Part of a small language model's weights.
Size: 12 layers, 5 heads of 128 (1 for keys and values), MLP 1728 SwiGLU, vocabulary 18550, 75.4M parameters.
Each number is 500 + 25 x the weight over the matrix's rms, rounded and kept within 0 to 999. Layers, rows and columns count from 0. Numbers have three digits each.

# layer 2 MLP down (transposed), 1728x640, rms 0.0302, rows 464-535, columns 384-447
415489505501496469456510549540466513515515515458523512494494487476488527484490514498463504502545506498508466471483483496510502483476511505484504542531499532487543506483526462490539478484470560
553531541492515535561518466441492528520479507538471508486537520486512489536529473485525509487496498515501506530517513430500487517513543449484516533450445492508496543495539481506507538516450432
510506491491474472532469521521481523550497453475515515504475534447491512483505532452503492527505466498477504490494555531526489529488528535466509465514496494508468489536506561505496513477484494
508460497511487520478508475523496487489477527466554518461529528497486503512482474485520491522478508501490491508428519450478478515538525428520503496511521494476509494507524480495476471533504527
512506472478506407493499491502533511502505481490507492488481514509518494504531511517499481506471477496486502495455508480501485496470493515530483489516474491538501515497492486471536495518506476
488489459506513488485506488516533504491502472475484493448495487491506477447509520525511448494509493467513517483475450499502531503462466472511502488502476513463536498503528538527496485516511476
497469499452495479498522492521532512482508513531482482520471474493464491493478464547501513476472523481472499505510513503542476479488488525520451470528481505456503517507485528455522488533495470
480518525479539521488523512497461476503472491549512467517519515510488480548455483455483488501477530498514483473513473463537530534536499534504492489477494498470485483438501477507498459449510506
506468482468495462489486534517528484490543470510497460502483529451477502459493523470536506518488473558461508484513484516490463427528496459516543478532488459551533521478492506503503509532509472
540450514502497456502485510550516506501467515476502519484535442476519472489465485497515490461465501490497512444511487556485500485492477490482490468484476484511486498511478489505484506445497516
500542475526486496495473511501499534496541514504512534487480514477520518482487512489460479521525568516524543501473545476509501481529481493517520508492528463500435506516489512501538545491483525
410455509519498267496487482490513513471493494500509518514507496489524486486526509506490505497465426518520489509524514483501475521484498512525495467527452491514524415487496517501474471501503495
445494499507499489523509500467518491468480482480508522493522461486492480514509507484490477518496517546503495506506529502481517503516515520485484474494516507504488492537501501529466487504503507
515522489529479534509485480565467496504484556482480495473488526487531493516498503535532558459462526462510480498495522516518511501491532566513519523504509468512487503553491495428494499475486508
485473492512495489522466506525484466481520506517491515468478507480477498516514553532504499487492491463510503515508472479482539510519549473469528467491509497533503492504525541502481461485494509
491511494478478509492523489517458495451451503549457467482511512489488491512444527507521516500483509474517523529513500473496519504521506498507456475525509542538496481548500539510524543506489463
548484513467516468495519512448508543530503492532509541512470495507489509517524508508512504488526463501479457522457523512495514529513500509548487509483469479505488484507481489538476529517513515
466524531473501507528529485549494495503499505508518483518496531492500510508473494533503536480507494517452496501483504482493455478507460534540489512485492473555516468518587451486508492548494481
517525470515481494504539526533534532486533520513527488510477447519491483493521518484440473473505522523499529539525507513510535511491503504520487500499462472498538490535536520504470453524503508
509509521503544418502466526485502470463491507470550484499455509472504516472469449456480471481461513489504479534490474534492520485514507468512514482489514463530500510490518502470511502467518473
491519474499521461462493495512525503477525511500488495486505443474505477522493503551502484524495507505474501471490480508484472478505514495529459489520484518529531479523506524470506519504441482
480513503524493537525542462493513461523484538527522463478443517495490481508519479463486526527503527483516506521491514537499534496499503513509544459516490513465511486498486499489510465483490508
449517496485493525515471498501480494553497529479492500525503474437489490561481486473548496485494505561466505493484502553517511513516493492492525516522491481444492488511514519501484534508535466
499467469512505507483525536498462453489499483512485452495500522552504462475456507504513494521517484554534490496511508505511506462477480510534488477501482536541545475526485488474498497472505501
479525506546521511500501478509493427521478524499486507527503533497542499477480504524540496501533557483515506494457533508528529487455536519475464543495503500476519467480513457501453491515536481
521452486495520511464487485525527511516519512488511493488534505535536566495490519507473528497524528494513468478422467548454470497474469471497525511480474525493539521522488484515502455523502506
493487508491514543476524493514514511544560488453564497526503513491529523513500485514518494513475501466468498477498540551480502509512501505459485540527482484522485470470485528526478487518474477
539543461499494453508479463512493514522461516486486460568497511503494519478514508516516514464485478506536511484528514450486500485511518529514506526510475496511510468445501500547508488479513486
516536513509544473501511527505463475471472501467476454531516533512520556510461493468525483483497468492517485496478504438506514474480518473486523495539494471501555524463533489509506475496472524
518527481430502505526509556521489489484508522508514487490483499445502493450520519509493524490481469516481507500498490494496563513479516526514485480512495503498497443502491506508498495472515514
528482500485528488494486478504469507486497459532480505523547504454494440487451549522522475509496480524522457521493499536479507454498520520503497497525492494542503469545473499509554533531511508
487538520445534459514495471501509546498520523487452526514498482497527485483510482517495483492487479500510506442516508503503495491459499515543469515527525483492488494539515496507497537512514462
503478510550534474468475524484479509421522516492491478504504487528499499531488521506486482519470451494502493501514510466423524490509470481486532468497524449478525513506533461494490515492514529
502481522542522576442478495474502482528497464471507509446519522456551459444528558519489489549509478479409517530506514523510525525477492471500473545493530499516488492500514510509559485488517494
506471502470514483500512470519490507492539483506469455509535490487485492529507513488516488512502519418476476458527527502524479521485568495488523539511570485476475515478464474521487525507478521
477534531459491495467475515454515512484490547498486488520476490489488458471483477508513522516459497500515478542452479519466524502480513481496506509522487499525505513505482563501511511496471505
481462479506505477529493477500486526461490473465505464486500496496475483522482513486510484545501511499479510518475485534461506505517535488471485496530525476497462544524495515503564539521464489
501490460506489606494492477456475491519517525521508502498518484513483511538460503497519476489473463483511486463462477511474475546504501475485520509479479514485501519516499498490498504494478515
471486519506518477503534471460522513512485487533533504532520512525527482488496507510484536487515490474494519502503503476489501531527495521518518510481503494500486516491525482554526523529488518
489471451562510510488517475465492502474503494422491473514486493511519527546496473520522495531473512517480465497487522526478422469519479495545485501532521531446526520491503476508454489463515503
537511518509521458524522503455489471455491523491500489520501496502490482495473498494509475513510516526522454506502487508500485447518528493506474505515447524493537485517488484509487482512480489
520468494492479579515531525570518490483465494542475515476469488530486512454484488486494511479469528486497511507473529482541479470517507501488469525526484452447506470480517531526519521515507515
535489461461524517474472495483490509526489468497520489524509492529481490483471486513496487505513489483455459492511519499502500448459528487517514509456535522500498524529497495526515498506572488
585446519511524478485522509508475498503508474518499547495528513517495485498505533501490537519537511466492554452498495496499501462508471497477515515531507508470481474502499542536514492520486542
505532460506458485473485477576502479491489501477452495457444482525538484481494481531495493489533485526469528459471493508486513512500495486504455512524476491492523504565488501545537517486484550
451448485520472444536449549463479498477535476482508481494495509487533434515484457543516503493493527527530496484475538442500456528468507462553518491509517539529494499529498505493498535540490478
523510459515527554483462532495530513439502454490512503543517495480505454527527503478475504561492500531486507538488456484449523453491551497484507540535475474534523471470483473504521502488536513
519490520479517519471515503502521526520465483486489530521499508480458490490484497494568478542481518484500508487460502516499456529531501508492551508501503540502509521501499487496493563492460471
538507498514480473485533479493528485496503497492546505516520479474502474520500493486502465486490521525520498528528541495479469512500498490505500514517472485477466498497486523502473471461557519
498487506476506543517485473514492470519511520480501488514479494487541500546498501502508498466506484534516503531502521506513541512476482501521498502481471482539498521505506510452489499503501523
408464449505508516477504522520469492492484495484503451509507535499475502514474462497493514500505511529517488507478513530506515471487477486506522500481521477459494536487522513515487492504543469
526496512551452536477494470490508542466511482498472454505441533463465500488468521537451505475521451484470484523534543467532466518509560467562545512505486515506535524452530536490503515477527465
477500528490557518522483514513485490482502474493504501412475486499479481468505522527542488502505506510490511483498506456476475491478485525468534490482480470459498463504481481491491505453471537
551444500449519513464454505484529526495501504480494531506480500470517511522484442492493481474495505548517469515504480502509539492477481504487519528500481479443513493557526488542473516503501524
515510509490488514495541525486506523490511477506521437555518464465500497512495489531520515525524530528500502540463531496503487564511493528509480477501523471493499513497488494543500515518530491
473490485501514508473491509514495482511496505505484531490504492506473547492534468494480507499497491522454482466543476436524482523455505484530462503505518457485491500536503491500484475515521529
430467504489545522469506531452517527517492524481522503502528538494495482469480504523473503498487424445498526512511444527466517515500488550516518570469511493552516479468526513509479480509469541
458461454437503463499513472526480493525496502510506501518490464477463498498511465502525504531459459505464471492479494504457519517494480515442528523523526525495514490453484485461510494506482505
502505502514480545485504490513512528501521486467483515499461509510494476539507518509509505481485530475492490474470505488451505467481514448511495483486485444497509495518495493518483530521531488
511461513527529551491527531514471490466522525515519483517494528494509482523504511446524539528498518504475502491451477503475519536550506532481511498513497482540517496521495546510519513516513486
502543498516463563465483505544525502490483498478454474521481519473469506487499510576480494486499489468521488494471506496496535490487469493508505487479543548493461503500480511412507468494486503
510505501507519525496478473515512508531537530544477517471538490554496507508467507481471496490501482505481539487469475478480474486522510501481485498533510482530494510450506473507494472495481536
503481545499472494491481513473498494462501502500499526500505521532504520471540482515508491488521460535519493463537512522498532473502494506493543504473492511510489512480500498502521499463515470
477522483472523520481550530457532508507488489484491464457522450516503516481522507486541523492433518501524506504459481534477462506509501503464470532459492506483457505545483521513498502513472496
505555494439490547523498471520517539462451494502484509524492442485486492542540472460457508467490517523535520479494483540551502491464473509506502514498510529481499506501488500476480482468536462
475463478514526461439499449508504492456470525553547523469494478552510530485484493484496541567482533570450527513471505509496527502496423510514468498506528477503511496486510515480522489536499543
508480446502499538478498477536491556520497479536532487520525492547496479535479500525534484517482527471522488547538525459479498508505484520554469512525508510492471525448438525508473498563512494
516508499495473508517481523539511481530517499490448518496508475510513534503505509521498510482531503536498478506495526487496500460512526518482502452500469480504490499481465503514498499506529506
557469513503474417546513489505514507535508537544454482461491509490490527525510506480505512525484509541525477517488524524542514485495470502511509487470538499459445495478569499501480513497492497
468520471513528464553495517502504498554480494487488554480503450518515522503480521463508520490475509490455544499506541462493484503513533494522520483515486481514508509513508452486483495501452504
489505481520515484493506499484461521491485516507514477462511509526473472492462517479562467491491484436518481457543529542498518554515472548464497479541490486491499504513514531516476482492503522
531558538499496543495539499496542532497487475503484490483515528551496499495486518471534495527495522493488476510514437518481523462490515508513517495504537536500530515572504503531498505493497458
# layer 2 MLP gate, 1728x640, rms 0.0366, rows 465-535, columns 384-447
533506465489472515461518524524524474483499475488558497496525498539476521475485549478460520546516505468481530462494468545527516492500428540491531477544524517534507436514485524497522459480519534
448483488484499488457530510479503530467487551530516537476518491525497502514521446530488516470475526519513506494471486487466517477475490467546474476491513530522503515512499479529499499525504493
460498503501483497493514479477559525439514475494519534493523507511471490511556477484496491498511513495511502445508511539529477473520488513455517510521546489483488519482478489486478476485451514
498476545537516547497477491502468488500481517496472497466471489496502538532449477478483542499529528506538527492522535516508524481543474480490520521490527515461467481496500542497411528482507471
503518461515485525485491474487445460507501468512511517462492507510485528473527502561494490503503513479476525505449480530490481521498472501478473489521508488486498517539497493490491493496508501
489581493539464503484482524499481495518507473462500537473528535484544465479540549476520470543506456520501529494497512500470536515494458504483487521469487501527526535485497511540478517452515506
475483497558477493502541517493494485474517459506543512490502470536509499528556468486462520474499500523493525477437466491503488539535501523488448492519526445517517449486555468510493515481488527
504467525512524512453526483503525500489506520516494486480469540551478484480483478483484526473469504501484526481540517492469505499486493564485508504547486469517518481469507460511521526494478496
483543486489479576499514495487498540519513512552476473515462542505502492479535523499468542511525523510489511545493489504492496516477507530498499546499505505508489526487509520477511489533493480
488501502468490502512508511501486521505530453496525501507506496488544499502481516461477497504511567514461532509505515475485503490520506481545541506484534488467478492527493501514498505507512499
449471494517507451486466454471520515472478479493542482530507529482520452505490505499492521491467436481535485503552502498499483533477497475498534495528479490504496450496501520477474502511497509
460517485515517553513527467522520490499459545492527526455505492483492482494530487490488523507551524548476561467529471462519485476491505536456485487531503480516524500509484506508483476504492498
460484510467495499495500525470478522506513522527504527521529476533467459533509498540509488507557484525487477449463495464484484509496517502481477502546547496511505467474514489530489493513483464
476494488488480526460505456504549532523498477486487482491520487510495442477509459499509486475496503517554491493496507489516470503497504503457537480490554504478542503516508464533534538511490462
495498482545459510513566519520509525475487516540551498501514523517514498501511551498491473523493508487478496492516491460499519570490453508489495482504502515545519492493548529505488486476471451
481544470525482506496504519514474450473450508480488475486534490529518488496473487488498473502482532494505529445539467489502459477508495473484543468508522504506560515506489513475493476487476493
490512518527534515513485485523522472512489457507485432498533533488483541493525510495477534473500458512498523519520495509505506492506488497514476524511495455524505502511556451491516522540512512
496518485508448481498511508514541516501534498538491479464485495501492479464523498453455473498503495475501507499481486516505502491470505525523480504533450512520528537514531512506468477455533496
500493508547485515491541451470516532507520484527522522498496517488529483470496502521542527515481463469513483493522509499502516461522505518544507514477493478515530488503466443490492495518469473
477499451496519525491529490484522498502520464518524487530492482494504484502529528494520521503516499486553487500505513507481511528486467535487504467471562511560522480519493530512494499525496494
490531521486504499463485488490541512500518494526479506532521503560522540491475527514478533470506494542490523457443461499507528528521490545511484552512521490493556428462517497490524496540490511
444511518494483519515537487504488507459519504492544509482508513562518495494510516498443515463500512452549513517497503490482504511510463500501473463494488531545530513514481464562491450530471502
496491495525503524489491464477477522491473501524534502509533483492500489487537494510506509449507493467516508480475512462509514457505499557507474505530523508477490510493514468533487498532502461
583466533469540497513443507503499483480475439499513470503510457517457498511469480493492444514462448540518479476521469524489467490486501479511495507495530470496511502513464521528493494449490563
482498487492473507534533495478472511483522483509496499518498518488490483525494506483518528502528484510494511495526500477481484463472500512514474492514509483551478454483509523497482500468504471
514469477476497501470508488497535526516503488523559522545499527482504486541483494503537472488521524463474501482492533503481488514480539516479486504547493520516484497477514507467499462514507493
489485491573483483503500518534521492521500476502539490505501516536502452469514494506496472500552486485478515491517531473480551465512512524483481533506485515567518481498540502516476523540485501
467527499542504524489475528506524520528540546478480529531468539505500500450509505474470532507485510472500473540491466507467446507492529546499484507474468472508517516503514547506488504504495512
505472488517506519460537500493510503482536515519482539493477486480493480470513480482525492470470500501550502490503531512482516526530498481531539519525500481512484522521480534490503496486494500
488497526515459484422491457499543477537481498495499472487491454504510522508449506445507479490502513491508502538556536458479482494477481525481517495495520527474473499479478528479528515491464476
502525520504485497494464509495509509499478500502459520540482496482547515526510472466451473518506523534485539501514486478508511510516471460515494486499504504507538513497493518520515505518459484
503527541497498539452516485552526471479509532518507506460518471475477520478501523481484526434506484529499506485510496489473480490458504503510500483504492496475498454548518467510548486533493516
488509554498514522500485467497494531529478561512497518533508487460495513522516501483523543466485506472512554503477493469471546453474534535497514473480487509477510494440496489491506453535550511
481506491466479472498486503496455537453517512495493446549487461515474501553508507496518488500483515436476504477504530550490509475511576486513496532532522490511506511510505461483506495488478496
481507468483512456477464511524501528501466512543517553494456502490489495504515522501524529504463456509462488505516506523496480510461470499548476468542483547503501485501501512471483508484499497
530491499517485497508477504529552507490510515516470539487515484514493487516484525487532499554508504457504513438484475506462477490497522511512448516503499528477542527487457499527477527535523530
518493495511499540510484476442511514526479470531495520487517478483507496516469533486529514514489542496505510490500508508479479518504512500532471479447476467497526516484494535470519488530533500
481541516473511477511530478482495496498491467517522480495473505504515487500517556490525521512499474482500495497483449534478523491524521517518526503466487543532484510508498477493525537534533475
480523521501495482538489494474472493499469481538496520528500533501516477501472528527515476471510471460534494536512458495512535494432543483496495462493520531512477504495522533489481522560485484
486498537520522481499482499499517495469528500485502513496505465485502487496486496481467509493467522451537543474501514509507468520521498509499474503518517470510531488486494496474505523502476532
491481508480523507527536538476565533508505529543500540529502573502486465485543501487508536459517503466505510504470513493482505511511507483488463482532485495476495475506470473511522492531527521
498539460464522512465495519482484548532513474503533513523523542544529501486467533527520489483537510484456465515486514502494491461474502505505478498441500532498490543523493496469527456532540481
475482511503479510447497520495521543560502511558528492538504505506515534473498530492471520501520499503495500523466506472520459505517502501478500514487498492520513521500537477534507517506493495
461521457507463497465529469533473528520451524500509556523517466466490495494510496499495494498544554496478566500507534501527531520493469508482466512511484484472548477504477510556498499521550483
443502424481493517500514481477526500469521493512496542501532446514536521519535525486483469490532533518518512501488467491469537491540481487520508477541474505521503464537484521504445486477468492
506520472492487502480495513534473485468476458487528491503502511503497494541519516473500489537512496511476507548517455513473543481498521470505523525487502495518508515481512479534494512451550519
497498530484539563481522524484473529513490507478507540510478476495447489488469506481542495503552518469523543493490522520489483519541489523516564540531521526531516516498509496521502485488446489
467505519522491481494485524500483542503533490494444455468519504514531509500499537533511512496485469428461502506451501497509538545498516502492492485495523492530544531476489478478502511511479497
498475501495538481539478518536517495542488494497477519545500496499504528509486501491544515491491496518499506515481487502493466520504532514485513481492498481559524530488533491458516472512493500
528533494481475520544489478478466500489534537501525554533490487507540461522485474546469527500537527488513522503484525456505499529497514520492475520524515509518520489512501487509471527498424494
476499557457496492507536479489492465507542527524544527518486476515534459556506451453495510501494501473511504513456532533458494509520451515499474467505534456489504550508545479512469497516482524
502539494457495525480494559473490527534525511495471500538457467503486492511473495481454553477469498456479492501484501494498564527494542510477486485491482487537519474472497446500517503524510440
480513497501530528501480447496496534516492496471500523514505481497462478501483507530525527475516495459475473497500492539475494505534490490463508506500543455497531530518494525503530517460481477
451503460506509546498548515539502523479516461509512494502523457496495494481546500494500482519480525509511501490436508512446477526521483559494470486481539464505474508508528491539487519487499529
459485488519492510433493522516491482510493529531457552522549503519454509470517507486506529513509519493472501488505475465463496494457506529477507524529494490447541471559516488517492476511493511
506489503545488503498507518451523508491535460506541489508514517518501472491496523496509460494503466413494544480498521515475469519525483514511512532444512490536511502464527536522517487506483509
488543482492521515495485525494513501510496488454508491532537494505491506482545490489496469467515551505507479489492511463519491520497542490495514490515498470522481511537462450567502466503484460
475500477525472478447489503497496485521505494493532514518443516511529534535483517533505496525508504469465534472516510508444523492519492495506504465455547435487543480480503487493477528499531509
485506523512493501498548533532487490524512505503528536502505503520525468507514536473530506509496517532485486497467479486459497501498484479466488475533493492507511515513490553513516493516506475
485490517506484493467547497542536553498469525478485517483540479500476494523529534538491484528496541483514483488485496526480497491511503505455563499505525480487520483498490506471477491503484496
502521515483493517510543505479457483460474514488508486512473494500565465516473497501505496483526500523510495485495506507504513473480496550508517485441536508485549468527487502484494483491499471
490520481516522499489508483572512494547509503472527461501518500502510496522480507465492530503498534479465497511503517485496504510514501525499500471477471472485551495467500512480487505528485527
513485523493468508517492473516513512529513485539505512509487476525492505532462473531508527505493485461480516538538473487536513522498532536495463494529519474514483480537519489509490461510513472
488456552546495508512480533505485492556520487505512488496496526495505497490428489495508528492460492466465480548516541530454506549559512503505513467501506479507538490501510553508481524512483540
503539520474505511484543461503491522451509506473540503507517519533483520492501489461465509465510488525463453533487496470467496493547501521540550484531512480529561505521477441518469457467451515
492558489510530535418508470455511459521499495476511505538510501463423485490486510493516530483460514530493490468497511495515439506500532513485526496493508501462504489502508499483507499474473513
494536540492513505499499518488507466520483473460518530538529501513494491527551544444471516511492503537501501488475467517513491530472515512472497507506535495477529484516481537513509521488515477
534529505494504524519481522484474511499489453505492492489516545559495491483512510501490490482463489482491472509498526510473546494496500487469497462509510517480507562526485509480531504490540522
464547476504459495479488511498464516478533536485523479524525484525513512511511518511485556516546493487498580499488456505532504494494513514536486526507559511464497488475532503509534522442496494
509490544469500477516521506502553485509492513491518499530484492514497508509501507516475492508472496528489514505460485477520473487474488477522467506512530463511536516480515475522492546468524476
462537485456489529530508474494547531522517497482501542471512472529497511510554514503491520548514494467482541473496510495468480502471471519549458482471502518511544548525532504512488513491552489
# layer 2 MLP up, 1728x640, rms 0.0351, rows 465-535, columns 384-447
506494546522468443548474557479499467450511524510493499498510546513482520549506514477521455513493445519497525476493503466504511510437471507497464545525504520483495502473519562524461487467469508
510467506482473506541492536472464519484493543500515549496513514496524499486478468480481508517481496517496509538498478487496512529473522473502523501515507540524467488504499521475510466502478516
510466531484488499486465564460421515528486512497508465533491485489501484543484484483527514493505554487494475508459448499526469474483487514514511544500545469503556484477536464547485461513516484
488470532505462605510492490500468481508524526483514497508541493477464516471501502514496558480545532509480501533523498522462505502516543441477516533475507502460472487513524517514469501476493518
514542501535462489509496499452457490482508520438506484508514484540482508511527456457462520459514512530502505493504493501492455510474486492527497522491534470505522447479486523503500497468470489
536502435559518443530475531529486447501522481459522485508454514476506513524480481470490489478468454526530462533495557500480512508498497470493537502524546510513497511407534527456477519478477511
490521519448526549481530465478519460539483517557478486531537505519474502547448555479515476465521523523517494475538501464495527472516502511500518473522507533469516537454492457492500450451527510
488471465526495475496549517495546502507507469494531522516501502491486554510491504493537506503525551519518506467512487490515579477489474481504466516537472506532503487526485499464493486495475465
504491501525518519454490488525519493532502502503459495542462493506551468534438526509499522516508493530462471497562508498508533514465521501467473546443466472498536488523515532475459529519524491
482501491487454509499517498510540541490517555505493498500493476530503486475509473506468504508545527461501493471476468475498503516502456563470451520513482455561473521471505514470488562507502464
452553501539486510511538470483545519468528464498465472463528509550523530470547493522498516449489498501547522513461477463496512512467468518510508505518488522508490509483480493531504512467510467
494499489486479485513491508473478507455522466499487484505520497514527464499531499505487474501487516494526448495505507505460514508502485483516505494494514523503481482508520488501504476503521490
507514459508489507507492550504481459481454467462548481460493541511488526463489520513465528476506492515514467515542488523513510472470470515493509503509488466545485472545482522465490477471558528
497484488529509484501460487522522486520495509454492469463504518490487466488510515495502485492512466414545475528511507481496510540528541483465534505498543502508501485531511519493532485479495504
503487461511514476511506474501465528508524511493467503466504491491514467504486517467518527462499487520492494463494537466494477478505511520484471518532517504461488498499500506485503517522514487
531488497482490490530444487554482492506464515505494520495511473544493532522516498472510472529495516544506460532486516531536496502505490518511514487516487512520517493485520507531478487503514533
508501455509481530495517481494545504493532456473497490509491503468479506482531489488470505510503493544483484501503487482461506510535508571475480513528468474538523459522508481501494521503495503
529521507575492522496521499486494486460479492464470495512536521512493520507512495413524561491500544527491444483532487522497539498499498491504539506510508553503450521481492492516499459518456490
481508488467522491483460547459498510506524472446509517527532467515530510507507455495479506537516484501490516505476500516508509505477537458524515520507501489515493472504516498490532513497478478
489489505492482496478519495525484502472510496476473480472502487525542484494493491576476508519509522500495547447522484501497493472467504480533497502513447516491486489494469534444479508460460477
503513521488528508456470485455495483499494507474483486501508507501513474474502531467526518499486525520468489512576511529504543475559483479449541517507495529476470586503480515487497500474498551
509480516455466512531481515489467505498507559476517552497501509452495519524490483470485474487515493510516511544483498536482544534534497476531493497472497502508526482524481483550487487508556540
494499468475486529497522514501553496479548479490506484506479552531506489505451521532510488535549494531531486515503484495445523486447483487522470496494493484493531505534504534487492513510517511
489478508447494494519500517471508550522504431489516503467513451513472492500523515439479523504486430490511523500522462512474463531547460510538557482508475472517467528519503527500548507479443505
497454520476535514499508472485500500522552513542476464502490488483547502483510509478551546504492498542484521537432477505518533495526484512546528503502473472529524470494503476489491515541516526
506481534511457484487507504482509454526482519473490559509512454468465531469504508491504507515511486524491522497498465567442498505492522512462506545489541492521477519512479549494484534500505471
498508489492474503517465479518471504512515488502470513508505521519486494493455498508499473485491513490504511478507488441499463531446529522546472449501488496495490499492470504474497496488477479
527491515510547492505537487464494489477493503501534494544474515489520531541488509477486488497517495530501473491502473495477510496514478480492517499494469489532530523542499510516462499486466497
460524524494527451473485534503518494510493524448521481457494458457506490492504478500451496491538541526505499464511515476492506501521475494497547495527542501511481458480529528469509501468472499
510483506521526492482487476498540508476501463534470529500478508466491488488462505520526497517474509484530461521468492539470506509501538518471438519506463484537501482556515510538508526519499520
517507523531542545471500506559528523480513518528504466499510503484508524490463514502518514484533503492515472498488479516521483517513527488530511462504475506486499541523475482503480477487514516
510515513527467495519483539498470484435489507485460490487519515541478512515514515531462477488494471504504527498550529487473501464478472509510532490486533505498509489545517457505471531497505536
504539531472515510475482493516521520462530493487479489506490508454499490505466522544516495488516552514530497510512500521511520431513502516474503524518544480490526491516544496503495508513477544
500497497511529523522522458536510493506493484493496510465534534461488486484528491495500540519507509528506488496503459486507505533495510537507480525516538525473487526477505506512472523514476480
496462501512506498538501516485479487499532515514527506459483509480486494506520501574505535531463467492477457481486481499547491489487460501495485510492488527525460521513519509505484510507487492
483477535529477479522507492498496534481486494505493471506482550459536533482500456493471510506530483458480537516528521502469543531517513488538541490493506495465550474453508492499478530522481527
490485519511521502500524503526509505521507450527509490505507465533481464512533502465527505502507545501512498506482509518508493480498498508471491512551502506506487497481470491511494501491523476
480477556487476490506514486482518540466529502549485489530524513540490489474472505531462493499514528531488539496492492483497499550515480519496488501488487510525493497493543521538509488486454512
523539529521474472534525485485496483479522507469488509515499482583536511508500522503522476500445498534501482516458521531543488489475533498507483491497486541516506517515524536476531486470528504
481549480453508519497551506465479504483510512530519463517492511497496455507463485500501497476508464513529466517474499486525493458505530508501486491499471496478519510522569518527524455499475467
498464452522464502522494511494445512542440477525482487509514505480476520464497512454481508515487505477512494493515521532506563529524476467447484497476492446482489496519446580510476517473511478
499524537522466507456538484477523459472496463525487501493522481503493501494520500481506536511520486494499544483512495501490528498504477499533528510540514468543523473490491509541459505460472475
504442535476517491467477512497467484521496461531485506500527497498504520489484544496473552494514488461495561451499501491506481478522486487492524505523510500473497475486502505522499504548470503
485530463532499538486497494505516462515543509493477452464483538532534481482511490519506514456516488503502464514499483492434523494496543491502461508527508473507492523537510510506512515490470497
472518502523470518490456509501438528507473503487514504522506474514488472500475458503492538480480506443517464471485496488496499519470544478536519505539514504529476489519473506492520525544493495
479486489521499472530520508445494512462505500489498498530442500516502471491474494473530492470521534488533509530494489512495453477533520511526506508455531500487557522490550518497522491505538502
471526480497502501527515483471547513485456457496488455510550552531487510458552455515476535458473480511489457465475486489462493539525513495505546478551514490509480521487456509493491520518468481
484484532491480511486513534468432490483472489562440517455522524517507552476468501531516499539441462465512505504530437497490531474491507511544486501487494498471556517504497503498518550558529513
501483489509476490457490504482497482510484504490510520474497462493487531516466490497494491477512507496498471509477485527448517516531523469509524513525533444474493498487471520476503493489495495
542491512511429500477504531535539511484507506518466526456540532505531529494520520525559495485485506500479491519514451485479513505532513499517479484508492530486456484496516489496521524497517526
506461498474521439468522463458441492483510485563532477505489488476542523549505508488531483482497484521504472592511466567519514472524566459524533527487533522485481517511515480442518527500490539
519512495527486506483513505522503483502479517497516492528497519462480537524472527479497507461489534499480506495497498476494498495498547464463496468503500465504501470536471509519536438526500461
491414496510472484495541493477505486464506497501517529518445505492505503547516483491577500525483496477522493499502478503544481525489514499510508551508451519467512531529560526535495484520489539
514507563489445520492532519482501480526464506496499465561479520468501477516475521519540503480567537542461512561492481486543494516487522483506515515506472515524548504474489512520519475522516432
481517489490521539485532531490528525568468494500483541537518485466483460504485497461503515490483460500518489550500496521505517526503511550502503489482504523554476494524516506498523495489501475
497519532472486514480462526453491528516487502542536470499516493500509458506481481524541480448516520472490532530550490480435471519519462490446522497535538520520494480472460478514491519533483476
476489515481548499500497503539492508532516532510474437523535472477511504432504522506491515491456486500457466521511504497479532529487505484485502486485476496462511518465478487489551434527474485
480541542488513510500497448504501531484496508499484431475558507499490449508521453491524536464495526561511472473459491506514528482499512509505522469506442489486506525521502515539533522488474481
481493519486489536479500494468478492480513485458515436514506531452490523484494503478509536474498490445478517510467486524488538500551495517479523529482496486532476477480494484514522538503515501
494550467491504537505496506501504497536532465503506485531498502472509524473483450540494488528508490488560521525486491474520532485533471519533477487481530548531453467497481512489488497519462469
511525493506514502507457518498496514513466464475500474500493540549551490523503514482522462506503509570454478497506507487498496444524492507496537488470521483466502502506460439481504487489558513
475493474525513528510507512496446511558480485512510519512477489470549511512460529479516511505504551465465492496498523491482482514562552468509486471487499503495520488507489533468498448522537483
479470516500498481492478498480488512503509505518506518522526485503452478531473492511519515472509514452508473536541533506504516507505492496501527485485473496493544512506530492531479496481511483
511463503516503523489469476498508510521490512475500503522463472520467520496531484468498494527512528502496497490515546517490509494507494479487492519471469527487516464503506511440487542520544530
538458495512511536484467512494497494480457457550523521473497474503530514504470526496506521563500522564458548492502475488494471519472440517506462509473540503533513525490519522476508514549526517
521501547501502474471488489524489514565480479487537500508512508501494512528475456453503485525467505483475495492494535456547518500498485510500514507519544482494540469416471448500475505490501470
495520470511495479477511487477538551512455537502518521505487511489489535485517467483499492523484515478498548492530481482520477532453520533520490524521510516488481514509501512515497518507505469
541528525502495507461488496506528509492529467484531478540519505500499464488466522514501517479504524446528520504505493474467542481471503562525456555535493522497451507487497497524497498544498482
479541533515538524486484530496474548565525509491526544556505480508501478507491542508511448463489519503481510519475529519536462482500524515508535496488462497497518484512482525471493518512508525
519507526504543457495536515516533481481470527485490488511528512504468522490457495510532506484455490480486483484490464496517493557494512503513498535541515460524472452479477519528557546472541505
496506572523506532440513489482474495485458476517507424500515501505494519444474527454524523483485508498456503501509444513566505458529535510450585529487510475491541482510475501472507535492473490